config.yaml
n_kv_head: 4
head_dim: 32
activation: "gelu"
norm: "layernorm"
norm_place: "pre"
qk_norm: true
tie_embeddings: true
init: "normal"
init_std_qkv: 0.0538
init_std_down: 0.077
lr: 0.00584
lr_head: 0.00675
decay_fraction: 1.0
decay_shape: "linear"
steps: 12070
Each number is 128 + 24 x the weight over its row's rms, rounded and kept within 0 to 255. Layers, rows and columns count from 0. Numbers have three digits each. The size before them is the row's rms in percent of the matrix's.

# layer 9 attention value, 128x128, rms 0.0535, rows 35-95, columns 64-127
093:154116120144144129118117191130122116147113098103142107106141091173078145143147098081166165154166129133127108126130104127125125136131129118084116119151100130141130135114132132119132071155080111
090:143124090094102123156128137087129126109108120184115126150089111094128126129090119093143142086145154126100135130149136167102148134109122146153157138112129158222125176128100131130098098120161118
096:123104089138121136145084094122107140103158114096122128130138091152151161094145139195114172103113109103154088120133135134156097140114113106176092147138158122114145074156144134117141158138104149
089:138110095146099136164127119116191123129103116094172188119116068101147131164107143132105111089139137160177123146109150146125139107136104089108134087142103179161189128145135115109133141116089089
085:091154123096099133149153107115140154170153149139174126181139086135139135144097147145114159139141127121139103126132125130116075142147123115173094158133139131102118124158139125110136093128133134
083:132153135142102133123145128162148092111152095105161096146120134094145172110112072196145141128166117105160170134119098111104110151099110103150109140147133121102124101155143170162161134129147147
074:139139124127120164139147122103107078084134135118112107091093145079103100156144110156128163132142137143160117122124101106103090153118115128168106120103097155108147152108145168142156164130147126
094:119127150092143157084117138100089093142122107143117128144110144104121098124118092136142153167143145175124136180116114165134143103150093127122146159126143126112135140136126102148140156139161139
082:151093129109141085122109134136135125142127072101157113125146137147137154114108145123137151128122115128151112134098112120128105091075170156121148146100124058095150134098122115150145113111105154
104:133121120150109129109114166125164160103123103124152121118133139125111125080155087130149121146135095136104095154116090157118128167129133132092118186108166134123064114132103159102162115157106158
094:118160176157137136114135128085107174124176122142112073139091161129125134157123115114137152141146108138127133122132129123158072152140146156113110106161115123131099174130109140101120113109120118
095:142155144111120132172091125166120137130130146158117189140137161106100135166130147123156108103094140140151151139103116125123126086144114099180117155134126121090112127116127094124140155140150128
089:105153153094148115122137120142107186146170149114111120104118146092115121073153115095162109130114072125163090115151172108090115136131090155123147114116127131127168154157142104142091127104129137
081:181162113133138095128140106149108115124119122119154134167136193136129087081133084123109115067156159140128130103141135095123146150119126141143117130101141144139118135168095162107132167080153147
085:121140092128113169124096143107117149122131111119065140150133142158147156161126091146163081141169107101110109104143146144143108107154102133135136158148141111133119176139121143111134158082173092
091:074100131123111104116090123154104129108123131092123135147174142096124138119139130135103136142132127089143173128105142124120121108153124131120159163144153131091117101127146147114141108150149160
096:166144146111130139135112135124146121142130139147139083088111127136162163170161111099121107140157160139166117117102149135095136130127162111101136112166166098115139086139119165121125128089044135
083:090169154078126105105158111147132141092113163140150141071129152133120173122116111130113103096137131114095173156121109116131114117092153131118143163134105163129159135135130131109073091081143148
086:121108109151107103178186136119130088176113131093117120101133090122078133128153126121081123133144127122172162143176148172143190139128143140106133141126116140119144128098136154134155106046121079
083:147175153107130123125112127117112172158125109111122157130118184151186114119158121155087174128148090134130125061162109107141134126165142082099132126085127116127099093136155105132132104094114109
101:109156144118106147124153111133159140122148140147171132144102103147112084097145128137106138133165126196079143104134124080093108094112107113136164127120109124166111132106086128133137131126125104
084:120142142145111098136130119098140095070134137155095111158118145089100119141093142098108147127109096127113160109134118156121155113127110094124117117182105151115143118109151068135103140139195119
088:137146126117142152137154108172136122145098154143167118166157117157098117143097184144104129122143118157118121115167120090133167105110123095140143134150150116117163093087134112141144141124155085
095:137156139102142148170119124083121109145073121129132146127151133117123155142067160127121155121104153144127126162133140109138098180190097115130148093120164080146148153129148071095138136127095118
085:107096122101175164120099148138100098132131137139128123131143125078118140121101114137155096091113097176092144130151127152135105129076125112117098143117136141121140125113141129081152159115124169
073:101127129120158124132127104133136105114123095142146126113141124125113133147135145096100073128119138140136134117121071137127115096105139162121170160162130155111128147057122147095105109148121135
082:153099138193150113133102122149166146138159099171094122091162111135135150129085136128169105082125130129105123126170097113077114126105142124151101098139152119146115133144136126093132111119140092
085:108148182076121156125134105112122160109130116083150127109125167124164103150118105150115140132154146150122140103130133130097094136138138153074155138131120133137106108159133115173140142119150126
091:115154146141159159083156121096115154179105111113101131134128142154147116122111132120142110151153167112131131139116112094164161143152108127115143153099158109121103102116119150182133144139113133
071:111158081107168145146114142138162096179154164121143126142108111119137124135113096130165083130093135100146109097055126087114152145130133107127112151126137132102149175182111117108087152161145131
069:132127105158142129117148115141159132098098133127125116140118129171166143158119130159144128102111119182139123091046111093161112128115124163121099107116084116124109163125128149142140157150101096
076:150140123157104113153087126158140131082162114102124082141115103093136146169112113105140151185088171137134090090105133128132128143170121134065113143152117154113112109109109110136140162093098083
072:123156136120100152120093151171142127118127167101103126127125167139124119152142101120147122140135134108125124122169131125118152133142118084090124154154109144145161143148118136111104156144174077
061:126155163102124137112155079107135108142120141143128149157136138132163118127150107147111157119156087128128158108125093138135120118110101109116126110171136122151115120123057165147141122135107089
071:111091155163125113160141169109177146169108133143103154064142106159139119106182119117092136112095144178156141106123120127151115132089148102140137125153150118138120128145120149098107098145081107
070:121102144155133116149131149114126108121108108120126109107145101111159101116144112158118144094099080128178115107106098126120133152147127130098096109147112146139142139143173117151134082096157143
065:147144120135167123121132118136137084078105105114117147127159125109065129148124113139130151097077127127101078124164139143112095139110142121141145129138139149121119125163095162133121105150121144
074:131095153073143166113092152128118169146088103110113084166149139132172126180149119105140137159098153175076131145111095099154155115114163163135158146124109111113140117131153155140120114166133120
069:145130103109158173102150125127141104118143178127115177139111114143122136090137150112141101137104125124183078119140134152111129128128080076160147125154114129107180113146113141152108113124117126
066:143120101155120141104123097118120101128111161161136151154148116135093067077134142146150145136077097161134137116147125091147109113086129159127112123186164126119105124128092133138170140098125161
074:119073137089109137147121167167103089156131112121163139132126097128095154132130088113165144142151096106107124140139108134161170141144118131116109111150138148101169129140114180128138149108106148
071:145076128086121132166144110112144113122094084126143101123077142143150103093082139137093127129109155123117146120154135162119147101156105146132121127126127157104124080131131140144105135104123104
067:168110070132138122135132124149134111088123152138121087109080184161108128153134117130145146091121141144176114129079101113160107136161108139116099099112132128129135132147146118135109154110100141
068:126153144123147128084126061162108086156157161113130150108115124113183122165137152112080115113129122116143183173122131127118110117137120169139123132124133118141113137125107133130099126144148114
077:158102107147123132097065147142123088111179127128113149167116128086139140158177114154115069097135134079092110147174152153133141147139144143101122103145130139095125091110115156110145157134129111
067:117104116076125122182079153101119157102121139145127153130095155107145105125122143115154177109141100130161144131122165155129107145113122123140142125127145116144162149133118120157124069115116124
059:134149124110136122154124123072142096105097172123134167117146117152114124106131129143151124147074129131143138138091122113144126120151101168125116123139142139121104091114124056102127151141092147
069:121073145167178157103123152107131133141175121107101102140115140134120104153128147117132132141119115094100155113106116163177138091122131148139182080142108112127115179143145157114122141123128131
069:108157140126122100132128143101132176138134146135116110124150134178161120121140115114134127140113146162096161142153113157135104129094137150167138146135184092115121098141151155128109140072051133
069:143150139130083104150125090109121109180131091129157156150089107096111096076160130129161086132117150115146159110155137128146114106076141164099137103104100130141104109139127156117146112091141114
064:133138171120085130076119092145159112101143151133133115098137132143143086185104149150131158130153114114094125138148145112097139166172083113118130122099163161114130134190134126117110125169134112
068:086150148127139116159151164126127081142110104123145134127149160148143136138115113153136094069125159148108146092088147134095157108117127084125079134073128164128148149117111128155137119110176140
061:146167148109155115117152141184156128118162090156157176109126102126131103133169134139112131105108142167112120098166132104093098113144153104129111126172129160106143106098148139070149124176127119
070:129183154100148144099141148123118113152114164180103137119099097119125102118130144093126127152091131116131201135169086140122149137135141101142125170165140155131113102128095130143133136119121123
062:137113123153141094122122152127138082122157145135131169088115156126108157171120135114111090118136088104127121140152135114171164175119147149130102155110111136120117129124126108081140087102111104
078:134169110114138140173132132152109107150132098141131120141126144099106144101091084110115113161139144094125127135139160109128117152142132128155119163150147172103102133103162147132091137156133134
073:131126125091105140134140109076138105120123122132161171157134104142118115099131121115150131136100105111101097134122144167084128117158120153178140090129128115117146130097075163087109081108146108
074:132162132155143107109159185093139092146140128122094127116081128124126134153131137147108114131102122123128158099114125123167140123104122171104144130193142099145130184131114123120117119076154154
068:102157096108102104147117108111092120128075114121128133147149150109132168137132140120166102153132193138121098086085137142132069109146142142122156121091120159149151119115147149100158110090109134
070:111098101116128168133126127134108106130119150109114131070133117095127117178129179154136121166162140140116102094139091131095131100084143111132109145116140143160130168154157142164122154132128134
074:110146105149137118118159097128094134113122141099139164164161123095108091160126148121127135137092145100113131144124145100137137128111094128111144162119148130137121120145163125144100128121153161
# layer 9 attention output (transposed), 128x128, rms 0.0665, rows 35-95, columns 64-127
092:112146090134147139156143104132123123121111117145115106139107154121117128118108153169126119109135135137099132115085145150112160162131145143174206116079109103138160149159117094151116115105128152
086:157103147150148195106125136144114101126130151108083145128092145121115142114161125111106125149119105150121152129122134109190116165171145117133092117120133132087102153144085127135152187134088092
090:154123195125121130111096073124135135160118122128142117148125140157165084160155137113154122137128111164108122136093125115103140141154118157155148131117138176145124168105157138173105113138113086
086:106129133129124077097149092148109107145096134101131046120126154109117105153122121111151121129177139152108114125115102119123131186125120162127135139103115120169125146151120128107140152123160148
093:122112127126128152128158068163152157105153119120084126113153124133155124106171082123140132137083143128122118111167157140125133135089127128092135119172158153163135169084145149159138161099102131
090:106152106130093155134121112136133146156132124084091135122170122100142121147085089124132179144112079137126105134099135085126181151206130147128137083140121124154129086101125120126114122140143174
078:145126109112129117118129150176131137159131092127118096113098149094147145128129161122143083076157111148061119125109130151128131135099067098134123146154102097149119109118122169132154107094125161
085:166115121158140130120136147101138103133144153140127090141138116118157135099151091121142109156167134126137140088112126068174100121097137118151139122115164129141157127142112172106140079152108131
088:074111129106129131119175112129115118148130127129108127127082083118113165166165126128121132155138113140147161114139109127126180145159101155155139094117148139146121086142116168146153135108125108
093:117142119140066170155143156141068114140135139133132126135110118141110148113137131131100113116160142089155163125121139114093150137151134167125147108157102151126167073120140136118089118127087105
080:143107131108124148142076130150097121121137147144131135114110151127136145138170096146150109127102110142131118112071136126098143139141133124193162174111136175102138100146130117161088128128077110
093:111085114136121098092163141115146151134116130175142154132095094142146145098110123101136159168141077181112096154109161112164129120142146193062155152130156094096150116115140151125157111149103152
085:121065132119149132117109132141140149095125128147112111130124099136129121135128137191134123107146165088097119137092162126155095096137135149176128126139124158148066132111118090135134086147120143
088:109083168166138160125092104104134145116137095156165129142147088137159142112118138129136139131114092119087101126134106099137130138135122118112117077109134184114135134086140137135082114142126134
097:114067114113135093179154091110154122137116148114131153090097150129110105048101137133143125118184147135143141126064114136150158123110136118114128153114102105124145145086123171114131133160112138
098:180098142101148140136141120135095115111163130165115147142116104147153108145145126168168121180165131120133155128161118097143122152146137113118126118120099094121130145103121061131162139150138098
101:100123145132106120158151135105100138117110145138098182131158107129136113108074106103155136091132131115126110107123098155118157131188122116197145134121132153099123161126150105148114152140142075
095:107103133142055115136107161131122150115094096118160148108168107091115167108112116116151154170128133130109170152151117104151150116134140085130095118134119152186093150151093163129136123144088137
089:092151101118100140104104116127145128129117123141092176120126174137193143097140147096102110126124181093119096118110103109125123129133097103136099161137115150117121147130146133128142135138108170
078:121125099098114113084160154118136125148072139110160083081147109125146118111118134117151076124142173159129092159111138133133118145100160174095122115134174159117160140151095106144086128125160115
093:123122116125101143113165117162102090076131077152139097145149196147151113134133185125113131135154099075115135113098126135165151098124153150172109095137147130120129167172165134113107143139139157
084:105129135109169156132139097135081159139111147190163082104106123112106136120182140126150130127140129133111123163137128141120120129102139133091135145108135110127126160113142146135171132136091074
084:144087153119090126114161111096149123129128145111102103132094130101112154106132148100132161165088149152178128136075158141125097131111149112137124138126114121103117111123184135129135145153147144
087:137146127106122099124135149151115133137168138129116076151100096142130091111151101131171143138139154134162123144156101118106137068129119113188164134144121163101112107131082108134096115128152171
089:152124118144141100145166127092152174142117140126122122158126128155130197134121131111109129136129170088142119136136116076125153110143109135144157133120117107131136138152102125135105102140117094
086:080148113120108126138139127140085122109139106127115108145126133107123163106106110216116171129132159081115131112117097096141108121084140114142127158101137121121131151091147129139183133156134114
086:111164147090138116113127126187113120106142150147186141137131130097119101159121139075149144145108119084121102141115114140161125124159145110123154137131122102134185095157116102151143124097089117
075:118100097155155119126073109110115133160095161130142141125163138124115135135164153119091133107155133121094124144150115169167095098146138146126091145089133178149086114123132100110136108074148126
096:096112113138094147132120130159121103133123158121109127099145151159134161099112167128164167141112112138150146173136148137104110079125080141138118146116105130122125124093144146122089153130157152
072:145138153136146128131120150142144153116105065082096140096108151141092087085145097129111117118124151134127147128095106148098148135124124159130165107156169127097173128087128148120121181111140128
059:163140141138110138122127112125115121138142099155114105114169118145072115166125150140108105117133097120105141164155150140155095159132146104130131100186161116114056101155149121129071123097163151
067:122102150101131172115109127134116158139108141184091176127146138139116115110167129133138153062150121117122133123111097088099084140128130117153191141175142112146118145094160158159098098137166133
071:114133134120131162162116152160147144141103124137128141119116135104106176098141133127083147141089114151143078130095125136177101130121131108156134143150167105149126133103114153134114068150121140
075:075135113113114156118111153127156120123124119084125090098132135135096167132152143136109110138126145128151088143143114088128103132109154144155127183145138162122107107123152122110123138155145185
067:116146113084157169161145141126135131145143105096177117128149135100118119085108117119140109141129113091104136143108166127159129123133113148139165116118073154136148119086113095112164109141155139
063:166170107141136105142121098135092150142153127130142105132151116147119123143133124100124133110129117102103136116124131161139102108121111143141154154120142091135135111137120142125072221124142148
067:131106126114100166166126144140135113164165149112139142094092134153127195151110153116108126113098121141138147150109128101114140145099083125099072148121095147117143149100166172114150126121146134
072:139148143135146105096137110116123124104178088092145203113101143140158156135116177143114145131154092121152159100157106115146080121157056126130112133154142110087140141104133113117139089113114126
071:104121160100135084141117186163127115139103168156177099135124115114128151123125102101074126129131111153095131098156141119128093146146164160142104125092138127135115181160106099123140153129142107
068:123142179091142096140160158119118126153142147120156095136107157141134174121164143065093107130096166145177080157136140161089135141133137111129099107082099175120121134118158144138095114142138144
072:142131113149127101127148128136153162116166152110152121126129113114115119138145080115098165143097148131184125092108154147127122125104159088165146150100160078160137133140082114126110103162140117
070:095147107150096132088126119126131097117072120146123126144126149113110139105178077131127139119101118150110083142142127075116101167174152131082136159131123157120122156115141120124134131111166103
071:136093156123150160151081141133127109118098146101089153103139123117094129140088120121149113137134090152146142101106179127105111152119173123143188153098128169157091125126109154145110113122133125
059:133110097150078149130138152087110188143115111108130164123141153137113135111128148163131097107116134134124139135140130115099125099114117152116114102119118193078122122138164111176152150138133134
069:132110133101118146135122119134106146155139132111122160099130149131113117062104115147152175157144179118130182159148136099140077085159129084147142131121132146135147167091095122130104110167103123
069:143160163150128143145138133127137120134147149131147089129109075116133103115107086092119095102091104133121074134092123173112128087127117103130142131128144131124146130152133115129092142137170106
071:126155132127131116131132102133087112108130146111163117109132121137101138128136140118113143088119159171110193114163133147112130124141146109115118092103104151089108147171116116155122134101081136
075:169125137125151094096158119125111115085137108133128160121157098126141142103133090143104139187154139146155128161159126127110107150117144169167090131116143124110154160165078113128148116132124117
067:124140120062136174132180129130107160124110128141119170144124099139154138120173129134159111144129119105151141118124124102143156149154106127117118134108068101161108133132094156094142116141126135
070:105100112131148115119141125099112094077105128154101068118130079168122120125128125127090106150174134159115144110136127108083156180113124125159174127143137139117166107157130115134132133165130153
065:145162124114141110131119144115126144093053129140140146142144143131133156134150110109115113110099135154153125101107109155157128135117158123131121126106121103120119153146143174127100191107195137
073:179127124126105113113145100114105132136128136104157158136071103093125140097090122132066130136126125118148114113129178108103153115127077164159132143152163199160101133119166113154108154134164146
064:153098115135107160098125135108120164125155154126113076137074131121118151126064099128108121175159110130156124200168090144123120155131098128129148110133091106125097090114123130126147151134133145
066:131084160103104122136126151132157142135144117107138130132136143151161174092134123128152130102169107083110129099121183124111151193141089140134142153102107108134108120130119149099107158117164135
070:128146154121091156159103133111146134135148097119110108138162069131163114117126104129140133165129122110141155136106132121091115112127144099120119105155141107138133147186101186145137131146135132
070:094108134142124155079133151124112095107138120124126115127110118148154146131130117157123164069097115147122139145154095150131125113085092167137117088131109154148176129119108142095155119120151133
072:109153131143146123135129084153130117127137138109108106110104123123137154170116109132173167102117131136112154089160123110146147174136173142142120154109120155099118140158180113149133156150148112
076:122096129113101119148146087113095148161147151103103163152156142126147146143126115144145097152177155143125136169127127133090136185132130122097136121142110122120110114105139153127144134155121112
074:162084171120147112132127114114138097109131108151151095127074128138119152095129130152170098149133091109110169122146124126132184087107159110136120142130125133136139163170110094143090128117116082
065:117102120137144124116086151122127165148119113143165100147122137126124178138138137112145115136180139143096118107163148123151138152147129131109108123144130147164162105119095103138144109148109068
072:138130079125147099146132142174112124144100092152131153112114118143099172129125085131156131129137148183139115090110112132122117153160116147117147099116126133101176132147162150129123119164110115
# layer 9 attention query, 128x128, rms 0.0536, rows 64-109, columns 64-127
099:119117150146136120129097155161137100121104138168109120111125107200113123183183131128073108131156138145175120146133123100093164113135114117103136106110098129160108120140123111142133101160147161
109:098122143133095164144145130094111126134096155140114095140145163148112126169132129138102082131153125108151155155110137159085160154079116098109105093137126141172103098135140124151127152138136140
110:170135141072130133148115149145118110140112142156119112126109075141071126119139121128105087126166139092140143121126119201137171112115128120144134130122122091147144133151123126163099156141136109
097:175075137086144130126099157119132143094115168129107127130152144132118148148130148128179141118117132137109101115124120105080119133099148095140167108113073102117142122123146163131133128132130141
090:137137107129148169137113155156122115147134159110112123135156171097126065117158132109106112110103126106115169125106144139105165173133143122153122105080115091123110138132087135107148147113148103
091:082116087104166135095129172193132133146124095103164141110148141097151117121091133133148150135119147113141140089084182145134101148116116138140120166154129117204086118127123145111102119111098134
089:145123112134182128099140126113146141137131162137103129127142152125175159072115136134125124156147140134139130149151119151168102098111140083133140129142124130168144140108140116111121124107085078
102:140151068156159096163165125157101169086151120108154132108136145148099121133133114144155130123151114097133114120138139117099113136187102190146160116143133111087109097102108107155111149115084118
101:153090127104122075108113133108114130144113129119105150128108072137156144144093134102111137124096115150098145113149121136124085117110086140114121095113131172141161093097119077130103152154122143
112:130114120134151150158130143104107094112139122132110062113165094106118130149132111102121109159135119133170118143155116129112117120115148125134144132142163109125124098095122159132112167136150120
098:157155115129149109146128112135105139157170153117086087153162117105126182178144151135167104128145125133134143114119145150089126102121115181153110109166114108148150124154116109125132155138122141
103:128109152118121087134136099107103117116121116129097116141113122127154117143148104138135097088105102139095134113122176193113171132146156137112166150146157083123066133142145114141141161113148124
099:131156098135103146115095150122096124136106140154136118171098143117121153122123135155110098134157117081114151132105142143110138129129110143128159144120132125128108130092138089159165165137137135
097:209152147116131127183120112132134102131122151117156114115116110072123147113134087149119150107106122139133130099124136145143131110132105150162125154128130116143138122109108115089140090150143113
099:132126132178113148124140101183101118117109100147104166189099145141081135120140123140145174132112154153175091145131118108130140127138141106113142151121136143132123105092144147092118082107127158
095:122120093145145121128104168143125130113100113127074147174099100170085139146165091182078117119159131153130129137140101121114130114149116138150156129136136150129131116145141097140059110165111129
102:116134136134142122157106109101140124108111157122169124190099138126086162132122146100164130144134097141117120114121122127110119117117132077106096157145152090172108122162128118135149142100125146
104:157109151119138130133133119095110152100118121122112133125110145173087156120159143134124136112137092145175155165096137122163114103097151116120107123144139180145166142102133158169101108110144105
090:136105109114131162150160092127144129101135160133069138140121117097124084150140123127147096144168126108110132121135115100150105141098120126147150179148122102119109132144085107139121133141153162
100:109079138117155100134108111113143125085075156119132139118105143097109142142124156123121147126159151150092138128139108183151129157126115158153138144105118088143097146141098100112155142120080107
086:127108142115103111109098158119166113094118128140151109134127159138158152091161107074128147136073184163078106089137147109126164097138134118142109132104164094150137155144150129142084090128117091
094:128101139126138129117158124124124128131128112178110125150142140130186138102151136190128106108149154133115114156121152153106164142092082134120128097104128119119113172163144154126140143142188143
098:122109127119110065143108107100160150169132151127145113136120155110158129129101102137114151155115138128141136155105157119155141103133146144144138119126140136093171138114113122104092133146077080
095:095094147159135127138131166139093145122106072093092148077130124144122116063104089125147120126124160123123130104092150110133142141129100163139131152120185122104161159125097166129108133151112126
093:169079155103108143138119157114166172105136147122121161113154116120128143148124116093102119130107120096109124118063130096113104130121109149154160118108135145104162131130146164109126097103144072
105:095136132066148107159151142118106146125119129169144103104117125179137134186170123179097099129120138137181149137127123120099151120068159157116130109145089139149119127155138125146169141117098143
098:094142092118103085140125161156125153122093123165125148118167157117124136123144147119104119122095173105115132147128149129131130148152171096143170121146117089102102135111110163138099142169127146
099:122139097127127129181129162145136177137118140088145166118122138152125114124159121136183095122175148111142123103124126133096118147161148188125142114113134193104117099078134140104094129116100160
100:148131115108106146071145179085125119097133101130110135161109113158121097135126142136103106111119096124129162137139147162114180101126110122105119141123123116061109122111214121163130142106090094
096:141138115121135111112134138133105111117095145130135137116112133185122122104160103133118150126117161149149142136149103120131104107089174163163146103080166165090137122159085096128132179148107150
102:160144129105100138139100135099105110122088146148125126129127105083135177134134095106128115144115126141138098183101138174124139126099113061165143135126131116128114112139066104132106122141119142
106:196120106122145118144134079173122149154099128105091166105137109133147152160115127132123162145115145176145157144135105071156111140116132134134135124095138113159116164099086136105113102127147165
118:154154116104127082153133109117099173120152156157100106122172136130114123113157115095138156133159127144134164142127177115101136136117167114146151116087143168148120121136081114131133180142086088
104:096097143168092146063093159147088155118109102085102125130134129111093118130132125140119114133128120176137151155158142106070122107147169155139134125141144133093102125111119131117124142111123101
103:094112136109171149143101125106145121120141105145077117165114102152153106105112111120128101105141196152083138161139132130137099095144110074146103133139135099160126109116123129154096148125137133
095:136155164150140119112170109155138103123119162107121143102124154145162127123154067123127102100111127131095105143116147157180106121183152124125143169142124119150133145125147125140125113127120090
114:117109104125130145157095129145154171160142155119100102068161118111170130139132098148114092135086116163115168132120105112095114103132129168118153143110184124120157128087123095125064108111088122
110:127135120101138097141126115168149140143137125170099142073186130153128099117129122106156135123129131085137121139136105138132122109164153122161117103124142128124109104108126147143123129096131099
111:183109136114130117187138146160124114110108105118132156132135129135116107130133173145109113153114096142132152100149140199128114150151129089077138092145138103131100101165090112116129137117130139
107:156150085106124144132152163095121142164144105133134171163101096139128133132110144152178123139124115124123156117106143121147118081142116143150130110124123125114101111117114103137143146167131080
101:122135096138084132088148095115119126142158158117109129141121125169135104127141139122107135175146162118101118130068125129152106139141174153129097098121131134184097096160114111135101093122122098
108:131122149123171149184097116129092135125126107137163136121169110135147115125106147106123148123087086143110128096140131154119131111120082138178115113142122118122153141136092130136118103101122084
111:109149164168153082109104066152132085131114142113101121138172105145144173156111094140140101143134134096120155175153098141152117137094101101105092142146107122103156099079115093148153087158119092
094:135159123125141092122106109145146149150149084117154145133128136126117142147123211095122113149132145153143168112157138165101143059138126147138122119133130102141076121120133112099155103141162137
108:106106112137143084100162180133149152101130128128183142105122136110148102137130081136114087119125152149150148157082121135103086117120145094136069143128131127127138115132164145134123164125125132
108:143135131080121124112127127124119115110111133152121098108116122138143133150129151127128179112122106139111125082084172108112105143087145109119110146138128127099101139078189124151144080118152111
# layer 9 attention key, 128x128, rms 0.0541, rows 64-109, columns 64-127
096:095116162151129082140106155153137097127079137170133107126110162165130111155154083104098096086170115120121122149160127135124143155094135153102102130110131138137124117158125135115159108113166125
095:117147121135139203120118114107112133110125152107145120115129122138134096167102127141099131090101121122102156137076158152127137153111101102121122107112116143149119107107113134132123094112139092
099:151073135081134148146125109161119160134138114164096107143123126171116136117159120110129129128106168118167174143108103113119126130140113114155128140187156140128131128148125125125078138149172141
099:132095116115119108136134183106131167102089117105077108113140152137128162112153163110137143104136137136170134149114114144107157114138153095090138116140086092102151144125151177102158124110103133
096:140117114115157136121156152164151165119129139083115152170153143109130089125129109073107113159107137132112129137103128154122122150132160166109164119143118075092146158116106106130106102122126133
091:130142115073169114105114125188143160101154129087162112146115119111132132119144128149107111169091149137123090128103162114116126103147129120114131159147147102158145150112185095096104158139114110
088:119143087126159168134093133132149141140158132113100133127122170109135142099113141115107162146135114124130145120134108148145105117121120063145119135135129104143122132105112166152112083141093128
094:113170107120079144113190104157119137086085138128130186114143140128121119114107130124146114164147120145111123113111164087098139151105092131127127151126151152103101133160147141110128145133115140
081:121151160132154120083079099133155153145122136138109125121093106117116084138116105139064148122122142134119175101146099129165075140084135119150102112130175121130097132093114142156102136117144148
111:132091146111103123139134137115128115130089141133122156121162111103137138127117080120080090165166153163128126143142120098113142132131166095147165129116141174129146120080142154134103203141147116
104:131107130142092105143135122117131115112085141131083130136109111135137189164130124113112100141143123139106135103183128115054137102119144149138107154119100150139143117152118128107130145179124135
095:101113116158094118135126104149110140124117128113136112164132142130121101110126149131125130093111099144131174130124113098118129167144143114085136114126140119128123087182154162122140170163121181
104:143118140137082145078110120101118155124079161140101157153110134150138141149080139114132130139139159075115133120172166088148117133104130149153118142136162155130116158123102145129152125109125142
099:180122145129140115123142111160134092098148129130127146105080104130141176082131101114104110157118150121134137128202144085141122130113121169156085129151127187136129116120136140147161136154107096
084:107103150144165155113105114141136103129125081126128123135102152112129168082160126171110146105128165109069139109095094108141165129149088149100115131100096120111101103084136161120148136090126132
083:115130106125108138119125185142130133114080134124112132171083129168110153085121099142089114132165152133156117122155119119115134113115109150160133133148155088110139118117130104141109130126076117
093:130117133115119114142065137139110110126136139121144130129120146139108127074161148127123127120137112097131132125108104114082163127109141088088111131108103083154099139092121140139117088140173132
094:161092116125091146115125105142100166135107127146126151105093142138144138073142142113113111112111120123118141157160110136156115127125116128123144101129144185137132133110109139167113122129125160
088:142093151084153159171103131109127130099153121162114112132111146122126126145118151164135103169148155091108133115121094132175131151134112168122118124145131100102116124141123109189158177113129125
104:164103164130128111157116105145160123147137137106120168107158158090120096143104130150109170102131126127124114119101110123114091116138124159128157130142124104159119135089144107137145113151127117
093:097123153135101149132192153142147102156097104177110152108096120129168150136124096112103129131131161139116130105123135100062128116118185145132087141133161124138134152137117115143096106140129135
094:125128098141144133139137074138137151136073104136145154156136139131158124121168117159149115138121153149117096161141109138123132140114113153122166120124157141103133170158159141119101104172141150
084:111093141146109098133151111116215151133094152121113130117165131113082146142098151085143147136129161120133163168134138087122134125103162146175145095102120149147142147125105120159158124180122086
096:100128114111179139112129115128104173118129120108104115143177108125107131068180107137133108165134196179119094076108129124122123121132145136172179147143172128118155126127132101138102115160110188
081:111113143106140129128138171145114151152168153132115151120199112138125118104151156103098107098137122111074130141057136148161102114145094157113146126099168092070147115127137122126116111137138120
096:150140149079110144140172170100130129105100109147115159104142100137160117117147134131125134162143096151138108121139145117090143147092140089136142128137081130086110167124132149135148175128159088
091:079141123086095077163134139106128144132135116155136135139155175114150141126105153104150092125128121085133121128143141130163090123160150106109119118157126126122140109122101153145133116138084135
097:080172103128121153146153147175145166124143119104121193120105152106127124141141130123154093135147134122103127135109118106112107155132132155163171061145131141088149155157162152107126159124119099
097:126117121145105116063146180105084132137142178124121130121107124132108148137169128141127119119122113111116191104155118175140123163143129109117136158119120101080127129141153110119109156101110099
082:111133108093136182132115119114147120102102159071102127106123134141145131118115099162108105155110158131145138124144106116070088128114162069144137082119101108121145137145107113140109143109103131
089:160147115119085158122127113110100112137125151103123139140154152104155152122119154125131103175077142115084154146115148142118144141160125137162152146155092113122101106118142119136096123157104147
093:164111093131152081140094093122090139136164105087122161103120130146107180161121105172126115133156152152114135116143119114132096107143097136091126102088150109118145154062108136170109127125111108
108:139122084094162104159138104134119123136151107132145108136157135143086116114136084103094137130092151130130173144117127116133163147105192136125133128122086152100102143126109142167153149132129110
104:132094102160098127069110151137120157128092126105141123120108144152089145136099092119110153163095150155125173109153119158092144129168165146114131153153117163111103106108105138119098154056111119
103:096102107121142160160154107119143112138174111110115117152151152157119120123143097108098099115143160167136135124150120115178113139128110085138122126164139066141124109131152113202086128128139120
099:108111112156116104148109126190137085143109137136126138117073111168157082108118110120142135124149142128092101129134112131150156102200160145135149153127113105143141141114148109116163104088108115
113:148122099113108147169096122156125150151108131121107109080137097135122129159137058155136104153121131154130131102139083143110119103080136164159141120094165120123176132108108087138080101135108128
108:101133124089126135138125136177164122140081113141121095104177126149133106127105144095115158100143154082148151151116138166159142108152146128138137089111129115128085132114133137169126109109154113
104:188129138125143167107119151101142121108076112148116156155130147122113107151121154167140087162112103114156164140128168146143124179125133108094145122150129108167131106165098155136124151127127127
109:161145095127126127116142147090119132136176159123152189113117134137120160111091122133146120141158110139090150106122135111111124086142101145130155113140122142146111129159158098122153100144160076
106:139111091142127139102132113135123105139165159147086151160111125161147126145130155090105118179139159110110143134109146140138129131151114160149100091099128140155103077129136142114143110080136109
103:150125141130141153169149177142123093143113108124142142137163118181117101152133148117133144159104119140128080148111151172114169115118078138148131146146154116121152164164111118170081112115075109
116:133101146166176140121099093122103109141145166129092135127115131156132134125128127134135169147159128116117136162149120148164127148093140129108125125133156113122123077092116068124124114139138069
099:089137142117160111121107110104121154107155123109155159090109142144137132173152160129138157135173128154121132138138117172097148094162076119111119103127113098129087182120125119089160116153129173
112:102143107140110109139118162154146145121151158102168181139100129105168097142092096143123124143142135149121153151130142113125099127096159113140100124159143121099169105129108118123146127119119123
097:167120125099120094119114120130113108123130134165151144091072114180123083146111126123174144113110118112101115117126143116112117141097136127123126123094150115124103149093160141147147094139121127